From a checkpoint of a small transformer trained on Wikipedia.
Size: 19 layers, width 192, 6 heads of 32 (1 for keys and values), MLP 768 SwiGLU, vocabulary 512, 10.2M parameters.
Architecture: RMSNorm before each block, untied embeddings, normalized queries and keys.
Training: a variant of SOAP for these matrices, 652M tokens, 4972 steps.
Each number is 200 + 30 x the weight over the matrix's rms, rounded and kept within 0 to 999. Layers, rows and columns count from 0.

# down: layer 2 MLP down (transposed), 768x192, rms 0.131, rows 601-622, columns 144-191
# gate: layer 2 MLP gate, 768x192, rms 0.155, rows 602-622, columns 144-191
# up: layer 2 MLP up, 768x192, rms 0.154, rows 602-622, columns 144-191
down601,197,238,173,254,227,221,181,122,214,234,207,199,192,196,191,231,226,236,217,208,230,179,195,206,223,198,193,196,161,189,196,186,172,277,274,229,240,203,234,200,207,185,202,230,153,218,233,172
gate602,187,184,215,228,183,195,230,157,191,183,190,171,180,183,181,155,200,223,194,194,207,252,137,209,203,222,212,239,166,207,168,197,225,246,218,206,183,168,199,162,174,226,230,179,182,216,215,229
up602,178,191,207,162,207,257,258,171,183,178,192,150,180,227,157,167,179,175,228,208,167,236,146,215,178,190,194,219,172,198,198,149,222,211,238,216,209,177,170,163,209,236,244,166,186,220,203,250
down602,179,233,216,167,206,201,262,158,196,217,201,191,148,182,180,199,209,230,221,189,174,182,193,216,213,174,200,250,208,185,223,193,221,253,211,207,198,177,193,181,160,232,250,226,212,212,234,205
gate603,197,204,187,188,198,210,206,223,204,153,198,222,239,195,179,226,184,145,276,176,180,191,165,190,173,187,180,188,224,228,216,217,214,225,201,195,189,174,145,184,260,203,198,230,175,195,169,220
up603,204,256,170,218,190,228,212,215,147,198,175,212,151,164,146,203,195,193,157,220,235,230,238,192,165,173,202,228,141,156,184,227,229,235,202,209,134,232,187,217,250,203,153,189,183,208,179,220
down603,219,156,218,224,220,179,145,208,177,223,222,241,170,211,120,209,224,227,230,253,166,231,191,166,211,169,247,185,206,167,224,223,211,229,218,186,213,255,186,215,215,196,259,170,219,169,164,228
gate604,169,218,210,170,202,218,207,166,215,234,198,201,165,188,179,234,217,243,202,215,272,244,173,218,229,210,226,202,208,216,177,150,194,224,143,213,175,204,193,240,171,226,259,206,211,214,252,191
up604,175,193,221,191,215,216,214,161,229,227,209,213,214,217,227,235,156,197,218,254,245,208,215,178,252,192,248,164,137,228,163,197,181,172,225,207,129,218,213,236,221,147,217,189,276,257,220,245
down604,194,154,215,189,172,163,199,164,198,215,182,211,214,218,206,225,194,147,167,268,132,224,215,200,203,207,218,182,169,151,199,220,223,170,151,183,193,226,249,221,174,133,181,191,206,187,177,150
gate605,217,165,280,206,172,241,174,142,172,234,136,238,209,182,167,209,191,216,151,204,224,195,192,185,247,235,194,179,161,181,205,247,171,176,197,217,202,170,236,161,144,231,203,158,211,216,181,177
up605,202,249,157,153,183,194,201,200,247,223,187,191,163,233,239,168,239,192,202,258,262,162,192,163,220,231,237,245,142,190,191,148,236,187,232,185,186,191,137,187,180,208,160,192,182,111,256,204
down605,121,236,160,236,187,166,219,200,144,160,147,232,250,232,229,241,158,162,257,208,222,166,255,154,179,194,187,224,244,222,205,199,143,211,181,231,179,236,240,283,180,199,216,186,173,209,252,167
gate606,227,201,194,191,245,170,244,181,194,215,222,154,209,194,219,206,188,184,192,158,230,169,213,171,202,179,188,186,222,232,223,179,237,203,216,194,176,203,208,165,185,218,178,213,204,199,163,229
up606,224,171,202,212,192,207,161,206,189,199,172,231,212,227,185,216,223,194,207,258,195,208,174,236,196,197,177,195,198,192,214,203,163,167,204,216,194,155,206,223,166,250,209,175,193,229,214,194
down606,203,193,188,228,199,190,176,227,199,222,188,225,145,215,216,193,232,203,164,184,185,198,180,172,220,161,204,215,184,187,173,198,146,185,176,147,182,180,204,204,187,216,189,189,207,148,169,224
gate607,198,196,214,225,223,196,160,211,186,199,232,277,216,163,216,212,168,187,262,229,208,190,141,240,199,214,238,244,190,183,171,178,248,175,222,190,230,211,176,183,188,256,173,194,231,178,224,207
up607,184,203,220,242,232,173,166,212,201,192,230,269,205,165,225,212,167,174,255,235,208,177,159,253,202,210,227,236,233,196,206,192,223,165,212,188,198,216,210,193,171,259,171,205,205,188,238,192
down607,179,195,193,208,166,167,212,164,184,223,186,227,233,143,227,191,212,219,207,209,161,242,183,230,198,263,199,218,197,159,168,171,240,198,197,196,190,202,169,145,229,240,216,175,234,198,233,176
gate608,185,146,192,204,205,195,157,209,196,184,184,192,161,176,155,166,187,235,205,222,166,207,207,236,195,185,196,182,209,225,130,196,204,211,231,228,210,209,150,269,260,172,184,247,217,182,234,180
up608,218,254,236,228,168,186,266,175,200,177,251,212,151,169,191,206,202,239,209,248,175,219,229,186,215,176,203,155,200,198,170,203,150,229,221,170,237,177,181,199,207,220,163,165,240,187,201,142
down608,191,193,189,200,186,204,225,231,197,223,219,186,233,215,209,282,222,217,243,248,265,144,202,221,190,211,159,238,212,253,236,167,179,226,200,248,209,214,244,191,244,222,192,178,200,152,207,174
gate609,224,194,218,139,196,261,208,197,219,199,196,246,233,207,234,214,189,207,206,168,204,240,183,193,184,228,200,195,125,187,259,172,164,140,172,192,184,167,238,202,180,181,240,161,243,221,182,216
up609,215,173,184,239,174,145,183,164,183,188,222,195,177,212,196,211,174,175,174,241,241,177,178,201,161,184,191,187,191,199,150,276,193,250,206,187,209,192,187,154,181,208,178,244,164,184,199,199
down609,208,271,226,211,197,176,210,209,171,193,170,213,194,177,183,212,241,196,151,191,213,177,151,163,208,217,168,222,236,196,146,205,238,195,159,155,223,244,164,180,176,174,160,175,189,221,204,230
gate610,221,170,191,176,207,208,219,188,197,188,193,219,224,207,167,189,200,221,263,230,181,215,191,206,183,238,266,171,154,190,210,153,222,224,231,182,193,155,126,249,267,170,223,211,171,205,204,178
up610,132,212,249,135,208,211,215,285,178,195,176,167,205,197,216,206,239,204,222,222,225,236,179,167,236,208,244,210,251,212,211,187,181,194,221,202,245,202,251,194,218,179,181,219,162,160,218,156
down610,178,219,192,239,205,139,165,240,114,173,208,189,175,224,179,222,199,205,234,224,163,222,201,168,237,209,243,200,191,151,212,203,245,204,212,177,160,217,202,169,188,257,143,240,220,160,203,190
gate611,221,207,222,191,183,211,181,194,212,182,233,206,221,229,212,194,172,192,160,187,196,184,196,208,250,219,225,218,197,162,193,169,218,234,158,202,190,204,222,237,200,185,169,229,152,189,161,211
up611,196,154,196,208,241,176,179,204,200,173,160,158,165,199,196,215,229,208,214,151,159,182,187,231,193,188,201,185,229,176,177,160,148,177,209,197,208,192,172,202,231,179,249,182,203,204,217,205
down611,161,155,243,184,170,257,180,208,196,227,183,181,120,213,175,220,229,220,200,196,185,195,193,157,202,232,231,239,171,237,223,192,192,163,238,185,198,208,187,149,199,213,209,222,172,185,193,189
gate612,214,217,185,204,221,193,178,227,220,222,228,172,206,179,254,180,249,188,155,198,197,222,149,194,150,159,168,176,190,223,165,215,219,218,220,247,198,142,225,195,238,203,197,206,206,190,166,141
up612,169,253,245,179,260,233,171,138,203,175,168,210,196,218,203,217,191,208,223,220,168,181,179,194,182,198,193,266,202,234,187,209,206,162,254,189,212,245,193,206,268,249,210,176,216,219,196,218
down612,173,159,207,196,225,227,207,221,196,189,206,206,215,180,139,189,179,210,217,232,203,134,157,191,208,219,117,235,205,212,186,224,174,194,205,238,200,202,245,191,203,212,208,180,171,209,177,212
gate613,193,177,219,212,185,151,212,224,187,188,199,177,200,265,246,168,199,207,197,245,194,178,180,187,224,212,197,149,149,197,206,226,234,216,233,149,234,217,192,206,217,234,162,289,202,204,204,235
up613,228,240,170,236,166,198,244,265,236,181,147,251,166,231,208,210,180,216,157,194,173,241,189,206,191,186,223,223,159,204,274,162,149,213,192,217,204,199,231,221,198,182,198,197,122,207,175,192
down613,257,249,179,231,208,247,150,241,195,219,173,224,208,200,230,280,135,192,252,227,192,235,215,197,181,162,160,190,189,215,192,173,130,188,199,227,192,229,213,203,180,188,229,205,170,235,165,204
gate614,210,199,205,206,222,199,212,151,190,178,208,168,176,197,217,214,174,236,121,178,234,237,205,181,180,225,228,209,191,223,226,225,203,218,187,219,246,248,211,187,203,149,186,184,168,198,208,232
up614,200,170,210,204,182,164,191,179,189,171,242,161,193,229,191,205,156,183,178,207,186,242,203,203,197,241,276,234,217,252,225,207,171,185,207,189,219,164,167,139,215,186,217,180,197,192,198,247
down614,157,188,131,212,241,200,175,171,252,203,255,176,153,224,175,148,171,245,156,171,174,264,189,210,229,251,159,206,229,215,214,278,153,223,182,205,227,191,172,198,168,150,149,208,156,194,174,221
gate615,224,261,179,193,202,216,214,184,183,175,155,197,190,219,184,211,171,159,127,196,185,174,217,160,146,147,251,234,177,214,250,199,214,167,243,175,199,274,206,189,215,184,203,234,174,183,222,199
up615,208,162,232,248,229,230,219,229,137,241,227,168,187,243,220,210,97,156,174,220,213,213,155,195,156,187,156,158,216,192,215,204,178,227,203,245,205,230,187,240,224,212,211,191,161,206,184,310
down615,190,185,150,228,218,240,219,223,232,164,187,230,211,226,202,177,207,211,223,223,202,203,164,217,274,186,206,219,162,182,212,241,212,187,146,236,165,217,197,143,194,135,163,231,277,237,142,228
gate616,170,217,163,174,220,194,183,221,146,157,202,172,197,221,198,195,206,213,248,158,191,209,225,154,200,156,262,243,185,178,216,227,226,218,229,227,184,199,216,220,213,234,183,259,261,237,190,188
up616,204,176,194,213,241,222,188,209,235,260,138,222,229,159,194,212,199,250,131,217,180,174,239,151,231,197,210,204,167,164,252,231,246,183,147,180,254,179,217,186,195,196,227,202,97,258,184,152
down616,199,158,233,177,197,221,216,172,207,165,213,222,229,242,192,181,235,247,197,218,180,201,238,143,183,215,214,214,214,207,183,185,189,192,192,195,226,234,228,164,208,229,178,188,209,188,163,194
gate617,165,223,149,146,200,159,243,166,136,168,175,196,195,198,192,180,233,169,199,150,218,237,152,162,232,178,189,221,158,194,152,160,174,193,262,215,201,214,170,188,229,244,183,154,225,159,137,201
up617,195,188,191,200,173,194,209,208,165,192,178,165,168,186,202,165,215,167,225,162,205,219,230,258,258,204,180,221,187,203,166,158,216,248,208,223,170,180,207,201,148,230,249,134,231,196,190,165
down617,190,197,199,234,226,219,200,215,200,256,193,160,140,113,232,173,210,202,164,250,216,180,267,186,200,224,227,180,208,215,179,219,209,207,174,171,230,174,236,200,215,150,227,240,200,256,183,195
gate618,220,218,119,211,199,204,181,211,152,186,252,221,163,175,247,164,240,242,172,180,184,186,230,201,188,145,202,198,216,179,220,273,225,194,213,172,179,216,159,204,160,244,217,247,172,208,240,201
up618,186,258,185,246,197,213,218,209,178,275,247,155,157,218,227,217,196,260,139,207,168,167,244,218,253,208,172,185,202,222,259,196,248,168,228,172,240,191,151,180,209,221,145,186,195,202,168,201
down618,175,194,193,173,205,175,248,214,222,165,166,151,226,233,184,242,223,254,166,229,186,167,194,260,187,208,187,205,253,193,160,153,197,223,213,248,201,215,237,193,99,188,166,169,210,143,218,165
gate619,194,244,194,215,206,219,206,206,261,223,224,186,190,217,211,163,173,216,152,179,222,165,140,213,209,193,245,144,151,210,165,207,147,229,195,162,227,229,243,209,238,211,184,179,208,200,234,157
up619,197,193,194,215,238,156,213,196,156,178,176,199,227,174,196,193,176,196,211,213,165,203,206,221,217,220,178,224,182,190,220,203,159,160,202,188,256,205,191,260,182,149,169,234,164,174,260,199
down619,182,224,242,189,214,168,211,211,190,191,178,163,211,148,219,223,203,187,233,182,199,183,190,180,226,224,181,245,220,209,149,216,196,164,217,183,194,200,226,191,179,183,196,177,158,178,164,183
gate620,277,134,135,241,176,217,224,163,189,150,171,203,176,192,169,190,199,190,193,186,187,235,192,184,179,234,207,226,195,236,195,154,189,203,152,216,213,183,190,212,160,188,200,208,218,199,199,184
up620,155,201,201,255,170,156,250,212,207,189,212,197,223,194,224,204,176,130,205,177,225,193,179,183,201,196,161,205,171,189,214,248,203,213,222,193,187,178,241,201,190,238,234,250,185,169,182,152
down620,157,181,239,194,219,153,211,251,188,201,190,181,211,159,207,224,180,180,206,169,183,228,137,218,197,250,202,185,228,198,272,170,188,140,189,180,170,164,195,159,216,222,193,202,262,229,205,143
gate621,206,172,227,209,179,224,187,228,239,215,210,137,245,201,202,250,171,187,155,202,162,206,178,194,188,179,221,230,178,237,255,205,215,201,143,178,196,175,145,193,211,212,178,215,183,226,228,189
up621,214,157,214,237,169,202,205,222,226,181,247,163,175,190,196,191,178,231,188,198,153,208,171,199,162,159,180,246,171,234,204,223,160,226,150,144,195,185,215,185,180,207,190,188,180,223,271,216
down621,207,191,206,187,211,182,187,203,251,246,177,198,164,198,215,196,225,179,189,226,277,209,201,228,191,195,177,216,198,226,181,178,241,187,195,196,185,206,183,199,235,255,201,216,200,130,246,220
gate622,218,193,224,173,176,197,272,209,201,211,237,160,240,225,206,178,225,254,185,245,249,156,213,177,200,218,210,180,199,197,169,188,198,135,237,177,203,176,214,213,177,249,151,183,172,184,165,179
up622,241,173,197,229,252,218,168,230,190,161,158,200,209,200,188,212,139,188,218,195,193,137,139,227,176,180,203,194,177,231,283,211,157,192,187,218,240,207,168,183,232,195,154,165,251,184,216,146
down622,198,178,187,274,261,175,171,230,184,156,167,238,119,175,161,213,210,221,182,240,213,197,220,184,187,199,176,233,182,219,197,213,225,210,178,250,191,223,203,230,201,205,234,201,267,191,239,237